Part of a small language model's weights.
Size: 13 layers, width 256, 3 heads of 128, MLP 1024 tanh GELU.
Training: a variant of SOAP for these matrices, 946M tokens, 3609 steps.
Each number is 128 + 32 x the weight over the matrix's rms, rounded and kept within 0 to 255. Layers, rows and columns count from 0.

# layer 3 MLP down (transposed), 1024x256, rms 0.0514, rows 948-953, columns 0-255
[[150 124 166 114 139 158 116 106 172 139 134 164 153 119 136 157 129 122 145  98 122  70 120 148  97  93 165 122 116 164 140 137 109 209 106 157 163 150 164 156 107 140 136 127 137 156 102 123 135 123 158 156 201 144  91 154 127 134 144 121  61 146 171 127  86 142 172 153 149 122 153 166 133 136 137 121  94 150 158 103 122 131 175  93  79 118 167 155 171 121 157 117 123 148 125 110 181 124 170  98  90  95 131 170 141 102 118 126 101 163 109 122 123 153  98 118 127 151  63 147  77 125 153 127 124 129 176 145 116 135  95 118 165 151 133 128 125 187 166  70 157 100 138 147 105 149 138 158 121 105 117 156 115 120  87  96 107 136  92 110 127 132  92 135 112  63 107 137 116 124 121 110 100  92 108 132 113 145 167 142 121 127  96 109 136 154 131 146 113  91 135 150 116  59 125 158 143 116 126 139  99 136 122 136 157  71 167 133 104 123 118 130 160 104  66 153 134 135 114  89 158 116 145 105 122 161 145 223 171  83 159  84  92 157 143 132 150 141 143 121 134 159  65 149 110 135 145 145 144 113 117 148 120  65 108 125]
 [134 150 185 166 135 142  94 128  98 162 141 160  63 115  97 104  83 149 104 114 160  98 158 105 184 171 126 188  64 172  97 176 122  99 145 123 130  84 104 149 102 150 136 140 112  99 158 149 106 149 113 112 115  83 119 125 104 140 111 106 134 128  76 143 106 144 151 133 150 123 105 128 142 132 156 135 147 141 113 139 122  97 149 104 117 161 142 129  76 147  95 144 151  66  84 107 110 135  78 108 151 105 132 140 124 142 156  88  84 142 169 170 110 108 106 136 134 169 108 157 128 176 124 114  90 125 182 108 134  94 111  75 140 153 111  82 120 151 183  91 125 131 118 110 108  76 138  89 120 110 154 121 145 150 153 111 117 169 100 104 182 103 133 216 153 115 100 143 134 158 135 138 205 151 102 119  69 125 168 130 112 104  97 135 116 135 192 124 116 109 124 187 155 159  91 126 146 148 142  72 113 125 131 164 116 123 115 163 134 160 119 115 148 206 165 164 148  81 102 119 174 128 147 158 134 141 119 138 167  93  96  77 154  95 136 101 103  46 154 178 116 183 148 136 111 135  91 183 130 160 207 140  70  69 126 138]
 [137 169 146  95 152 151 100  85  95  98  64 141 172 112  78 162  52 128 118  79 172  96 143 155 133 126 126 121  87 122 100 103 122  95 125 137 115 161 165 157 156 120 164 189  70 103 118  66 108 104  87 154 111 114 157 158 163 120  91 118 125 197  99 139 137 122 138  64 117 138  76 131 170 133 223 151 114 170 121 106 100 112 130 123 136  87 107 112  78  81 125 145 107 107  94 205 131 110  58 151 201 240 140 120  59 124 110 143 153 107 117 100 118 107 121 129 143  98  53 117 131  92 131  57  65 124 136 175  56 155 157 156 144 142 122 121 152 100 116 151 197  97 141 148 137 146 117  85 160 114 105 118 132 108  67 105 162 124 173 128 148 141 110  82 142 157 179  90 125 153 105 127 169 134 153 106 123 192 108 149 147 150 170 109 158  81 104  94 138 104 183 143 122 132 103 151 142 105 148 132 112 168 118 139 113 115  93 173  64 178 201 169 110  51  37 119 127 150 142 145 142 153 167 154 157  82  76  96 107  91 151 134 103 117 155 207 119  97 111 126 119 133 179 105 159  97 111 109 146  97 106 173 139 136 111 124]
 [135 145 124  55 153 113 158 138 114  93 176 140  98  99 155 140 138 110 127 131 153  91 161  99 153 138  82 149 112 140 124  84 129 122 162  80 108 122 169  86 200 123 139 172 105  97 103 107 153  80 105 108 109  97 135 143 123  96 155 109 136 119 182 149 120 109 105 129 124 101 149 129 131 116 101 127 150 138 115 139 163  81 139 114 154 179 176 104 141  96  59 151 122 136  76 116 173  63  54 101 154 124 100 131 136 131 146 140 113 114 116 128 131  79 115 149 131 141 187 137 150 178 169 146 144  67  71 107 103 164 112 129 138 111 110 155 142 110 114 128 112  87 131 123 133 118 134  84 104 137 132 156 163 127 150 101 137 125 148  96 113  81 175 111 122 142 126  88 148 201 100 168  86 135 163 143 141 154 148 115 118 177  96 156  88 112 166 107 145 138 143 127 130 163 123 167 108 121 126 177 141 163 140 101 104 164 120 125 171 108 138 159  94 110 118  87 147  77 127 120 120  80 157 114  89 128 112 144 133 148 141 163 105 172 193 109 115 157 143  86 152 144 161  99 151 160 177 104 179  96  86 113 186 118 167 132]
 [133 183 171 173 204  89 122 110  94 162  11 110 123 146  89 157 125 153 172 129 155 138 172 122 133  96 142 118 124  98 127 114  99 154 130 125 110  98  83  96 125 139 121  52 131  86 142 144 113 127 175  91 150  79 101  86 122  70 135 156 108  80 122  61 113 199 127 114 123 146 142 176  38 133  59 131 115 125  98 138 130 184  78 154  96  69  95 111 130 140 107 109 137 185  87 149  54 164  65 159 148 106 119 124 158 142 131 147  83 109 156 129 162 112 123 159 129 127 155 157 157  78  94 105 153 117 120 112 103 122 170 155 113 175  98 166 155 104  86 114 128 142 119 139 135 128 210 153 140 170 145 120 119 170  90 171  77 156 123 112 141 117 149 146 127  86 148 212 127 125 142 121 152 179  71 171 139  88 126 184 147 145 164 128 157 122 121 105 150 153 138 147 163  31 195 157 153 136  86 189 151 153 136 128 140 113 145 166 107 128 103 131 118 137 124 128 135 131 119 148 115  97 187 205 128 108  94 117  82 115 146 210 159  77 130 107 161 132 129 124 166 117  59 109  83 130  94 120 132 126 125 113 186  46 147 166]
 [177 183 157 175  97  89 126 101 169 110 152 125  64 161  92  64 144 132 151 202 142 128 158 121 101  83  62 147 193 163 171  78  71 118 126 142 127 150  95 155  99 114  77 159 100  58 139 117 137 196 113 139 167 168 127 130 145 127 160 141  68  74 110 154  87 109 131  68 128  92 123 168 170 156 180 194 195  95 171 123 118 154 105 132 135 107 130  99  92  89 144 153 171 157 152 118 132 111 150 156 144 130 101 100 159 118 178 175 130 126  90 114  96 111 144 127 157 130 178 116  95 118 117  91 139 159 157 146 102 163  96  91 158 121  64  60 140 123 112  66 122  74 148 133 117 156 176  72  95 106 111 160 128  90 146 126 124 177  50  96 114 118 132 140 111 150 120 123 163 227 133 193 165 105 128 187 131 130 123 121 185 169 145 146 128  77 122 108 110 118 181 118 102  88 148 107 165  98 159 131 172 156 149  69 145 124 144 108 146 164 144 147 149 138  62 118 141 142 112 146 164 130 164  62 111 118 133 186 120  98 100 168  71 176 145 181  92 162 184 181 115 120 126 119  59 151  76 164 101 128 134 137  81 123  75 133]]
# layer 3 MLP up, 1024x256, rms 0.0514, rows 949-954, columns 0-255
[[127 153 133 145 111 112 181 102 132 130 128 144 119 117 144 184 126 140 143 136 137 134  85  70  90 154 136  74 186  99 165  86 150 157 113 149 124 151 135  72 100 139 112 167 129 129 141 123 118 151 135 113 153 118 111 146 171 115 206 133 119  67 183 172 135  91 181 131 149 117 129 128 126 123 122 121  80 146 123 106 128 125 116 104 120  65 135 171 164 157 184 151  84 144 159 137 166 159 131 155  91 135  76 135 159 107 146 163 155 165 135 128 104 138 153 122 105 119 155  73 123 142 123 155 170 130  84 150  87 145 186 137 156 120 107 138 101  97  72 198 119 179 106 124 102 104  94 174 171 131 169 130 142 127  95  90 102 111 110 167  51 139  98  91  97 126 199 131 148 144 128 125 101  99  96  73 197 126 110 132 107 113 136 110 165 155  96 129 136 160  77 105 118 138 159 107 100  84 108 151 120 121 126  92 144 145 124  89 121 102 119 116 152  43 130 134 119 164 151 124 108 116 108  70 138  83 126 132 104 138 103 122  95 114 134 161 200 166  80  90 112 100 152 146 155 109 148  65 126 133  80 112 130 189 159 152]
 [132 129 123 108 117 121 143 199  99 133 134 114 137 112 147 108 154 155 137 140  89 142 141 120 146 131 126 145 114 159 159 137 126 165 130  77 141 118 137 157 119 155  49  84 114 198 104 189  79 132 100  46 124 141  79 158 139 126 178 170 121 127 152  97 115  56 105 157 122 110 123 123  94 159 172  93 130 121  73 106 164 128 164  81 123 114 187  92 148 108 185 147 141 125 129  79 132 156 123 209 133 141 146 213 146 102 123  90 118 176 164 135 121 160  68 131 181 141 158 167 196 134 148 134 137  24 168 102 135  74  95 113 117 153 130 138 119 175 108 142 175 181  67 142 102  70 118  61  86 133  78 182  99  89 141 124 100 142 167 146 104 114 174 133  98 170 115  99 190 125 131 147 122 117  80 194 121 101 165 114 167  86 150 127  62 143 101 118 112  98  98 124  99  87 156 115 133 113  60 132 128 121 134 129  79 128 194 132 102  31  98  98 117 169 105 153  53 119  98  49  73  86 163 116  94 151 118 192 115 171 154 121 128 184 113 110 167 130 226 162 157 114  77 191 132 162 122 126 148 122  95 101 189 125 139  98]
 [100  58 184 121 137 147  91 136 187 135  86 149 174 108 124  80 103 119 120 163 130 153  83 148  61 152 156 114 112 124 108 176 120 174  90 182 159 100 177 180  95  88 103 138 150 147 108 152 116 119 142 127 146 116 148  71 126 199 162 134 182 127 105 107 213 129  87 111 108  94  95 168 142 134  95 129 107  93 132 190 120 180 149 133  99  98  91 176 115 152 162 159 182 123 154 120  60 137 185 154 126 158 123 150 132 107 137  79 193 105 201 181 145 200 140 137 122  81 158 102 108 100 123  97 139 164 162 102 196 122 161 200 140 135 123 120  76 150 169 167 171 191 159 136 122 121 119 115 170 102  92  98 129 124 121 118 116 149  93 167 122 169  85 177 124 159 162 160 102  75 142  99 176  93  72 156 101  34  89 113 132  77 136  76 166 120 113 108  71 100 132  99 173 128 179  91 108 166 123 136 133 128 125 144 134 126 111 130  60 184 145 103 158 128 165 121 119 218  70 164  92 158 105 171 200 140 157 169 138 102 166 121 160 117 141 172 126 111 121 179  58 166  99 142 105 102 113 102 139 152 112 164  50 183  58 174]
 [128 135 137  90 174 198 150 167 121 103 109  53 139 147 120 107 147 171  86 112 129 170  85 161 121 198 171 183  71 137 129  86 160 135 115 166 147 210 130 166 141  67 115 170  71 124 139 134 114  65 150 136 146  49 140  83 166  95 135 102 104 118 159 156 119 127 166 139 139  98 127  90 132 122 189 132 175 162 141 149 111 158 114 137 117 191 141 138 139 151 133 130  87 133 167  82 194 192 140 103 106 109  91 170 156 112 118 196 121  73 176  97 167 172  97 191 121 108 134 103 123 140 130 131 154 108 184 135 149  98 126 127  93  48 159 130 148 133 136 120 138 165 129  96 110 127 116 158 146  64 140  96 122 105 172 133 130  97 149 139 140  89 116 140 106 100  55 155 103 148  76 158 141  84 106 117 126 121 140 141 107 125  86 169  82 135  92 158 133  88  63 139 121 116 131  92 156 167  93  94 139 121  69 172 111  95 160 134 114 121 125 110 140 101 189 194 140 105 160 151  85 116  85 124 120 133 108 136 183 168  99  51 109 197 115 149 162 136 135 106 124 106 144 135 117 138 153 116 151 137 109 142 103 110 106  82]
 [123 182 128 132 133  84 128 140 143 134 185 112 111 149 102 112 174 126  97 162 127  70  89 118 115 141 143 132 137 127 100  76 152 126 103 161 131 217  90 184 120 125 120 119 147  86 136 105 172 157  51 109 111 109 139 125 149  95 152 119 134 170 120 138  78 139 167 130 116 169 131 130  90  75 101 104 102  78 136 104 144 125 120  76 133 179 182 132 138  75 145 102 148 145  88  78 177 143  95 192 208 112  77 125 104 133 108 108 115 153 145 101 148 114 104 150 127 176 151 191 176 132 147 126 127 113 161 107 172 154  82  85  54 105  98 102 111 147 139  66 172 141 108 112 126 140 152 129 131 126 129 110 125 146 106 125 136 119 190 110 129 108 133 162 135 117 113 105 111 141 143 126 164 110 155 177 171 133 175  72 142 105 138 145 150 131 130  82 130 152 169 129 122 183 170 142 179 135 119  82 167 111 131 144 202 168 147  57 133 156 143 122 155 138 150 128 159 164 168 158 129  93 117 104  92 145 144 116 152  83 149 131 158 145 123 164 107 126 137  95  78  69 158 123 115 141  72 111  79 117  76 122 162 107 133  97]
 [192 139 135 110 111 150 180 137 118 110 147  81 155 126 162  79 102 198 149 103 151 175 111 150 137 134 132  96 135 131  97 189  79 164 138  79 137 174 135 112 111 134  81  98 149 159 137 128 146 116 121 152 199  94  83 117 190 133 105  97 120 108 126 166 141 105 122 131 137 103 105  91 116 201 125 152 176 118 165 159 103 196  78 100 125 125 125 121  95 108 195 177 126 110  65 134  99 109 144  54 138 168 110 121 173 124 129 108 149 113 101 118 155 115 141 143 134 110 130 104 128 163 143  60 146  43  75 102 160 151  52 202  22 132 112  81  93 140  96 133 120 142  94 147 123 137  42 140 119 122  95 114 166 188 110 119  76 119 164 117 134 137 100  99 115 151 171 141 136 172 159 171 146 124 162 172 132 183 201 116  91 203 160 157 192  80 145  77  80 138 139  55 171 118 150 197 148 142 177 142 186 100  99 199 196 122  82 146  90 126 121 145 156 162 118 193 164  87 128 150 126 116 152 221  97 111 141  81  56  95 144  70 165 106 107 134 102 160 183 102 167 134  95  92  99 102  90 110 139  68 152 163  81 126 104 135]]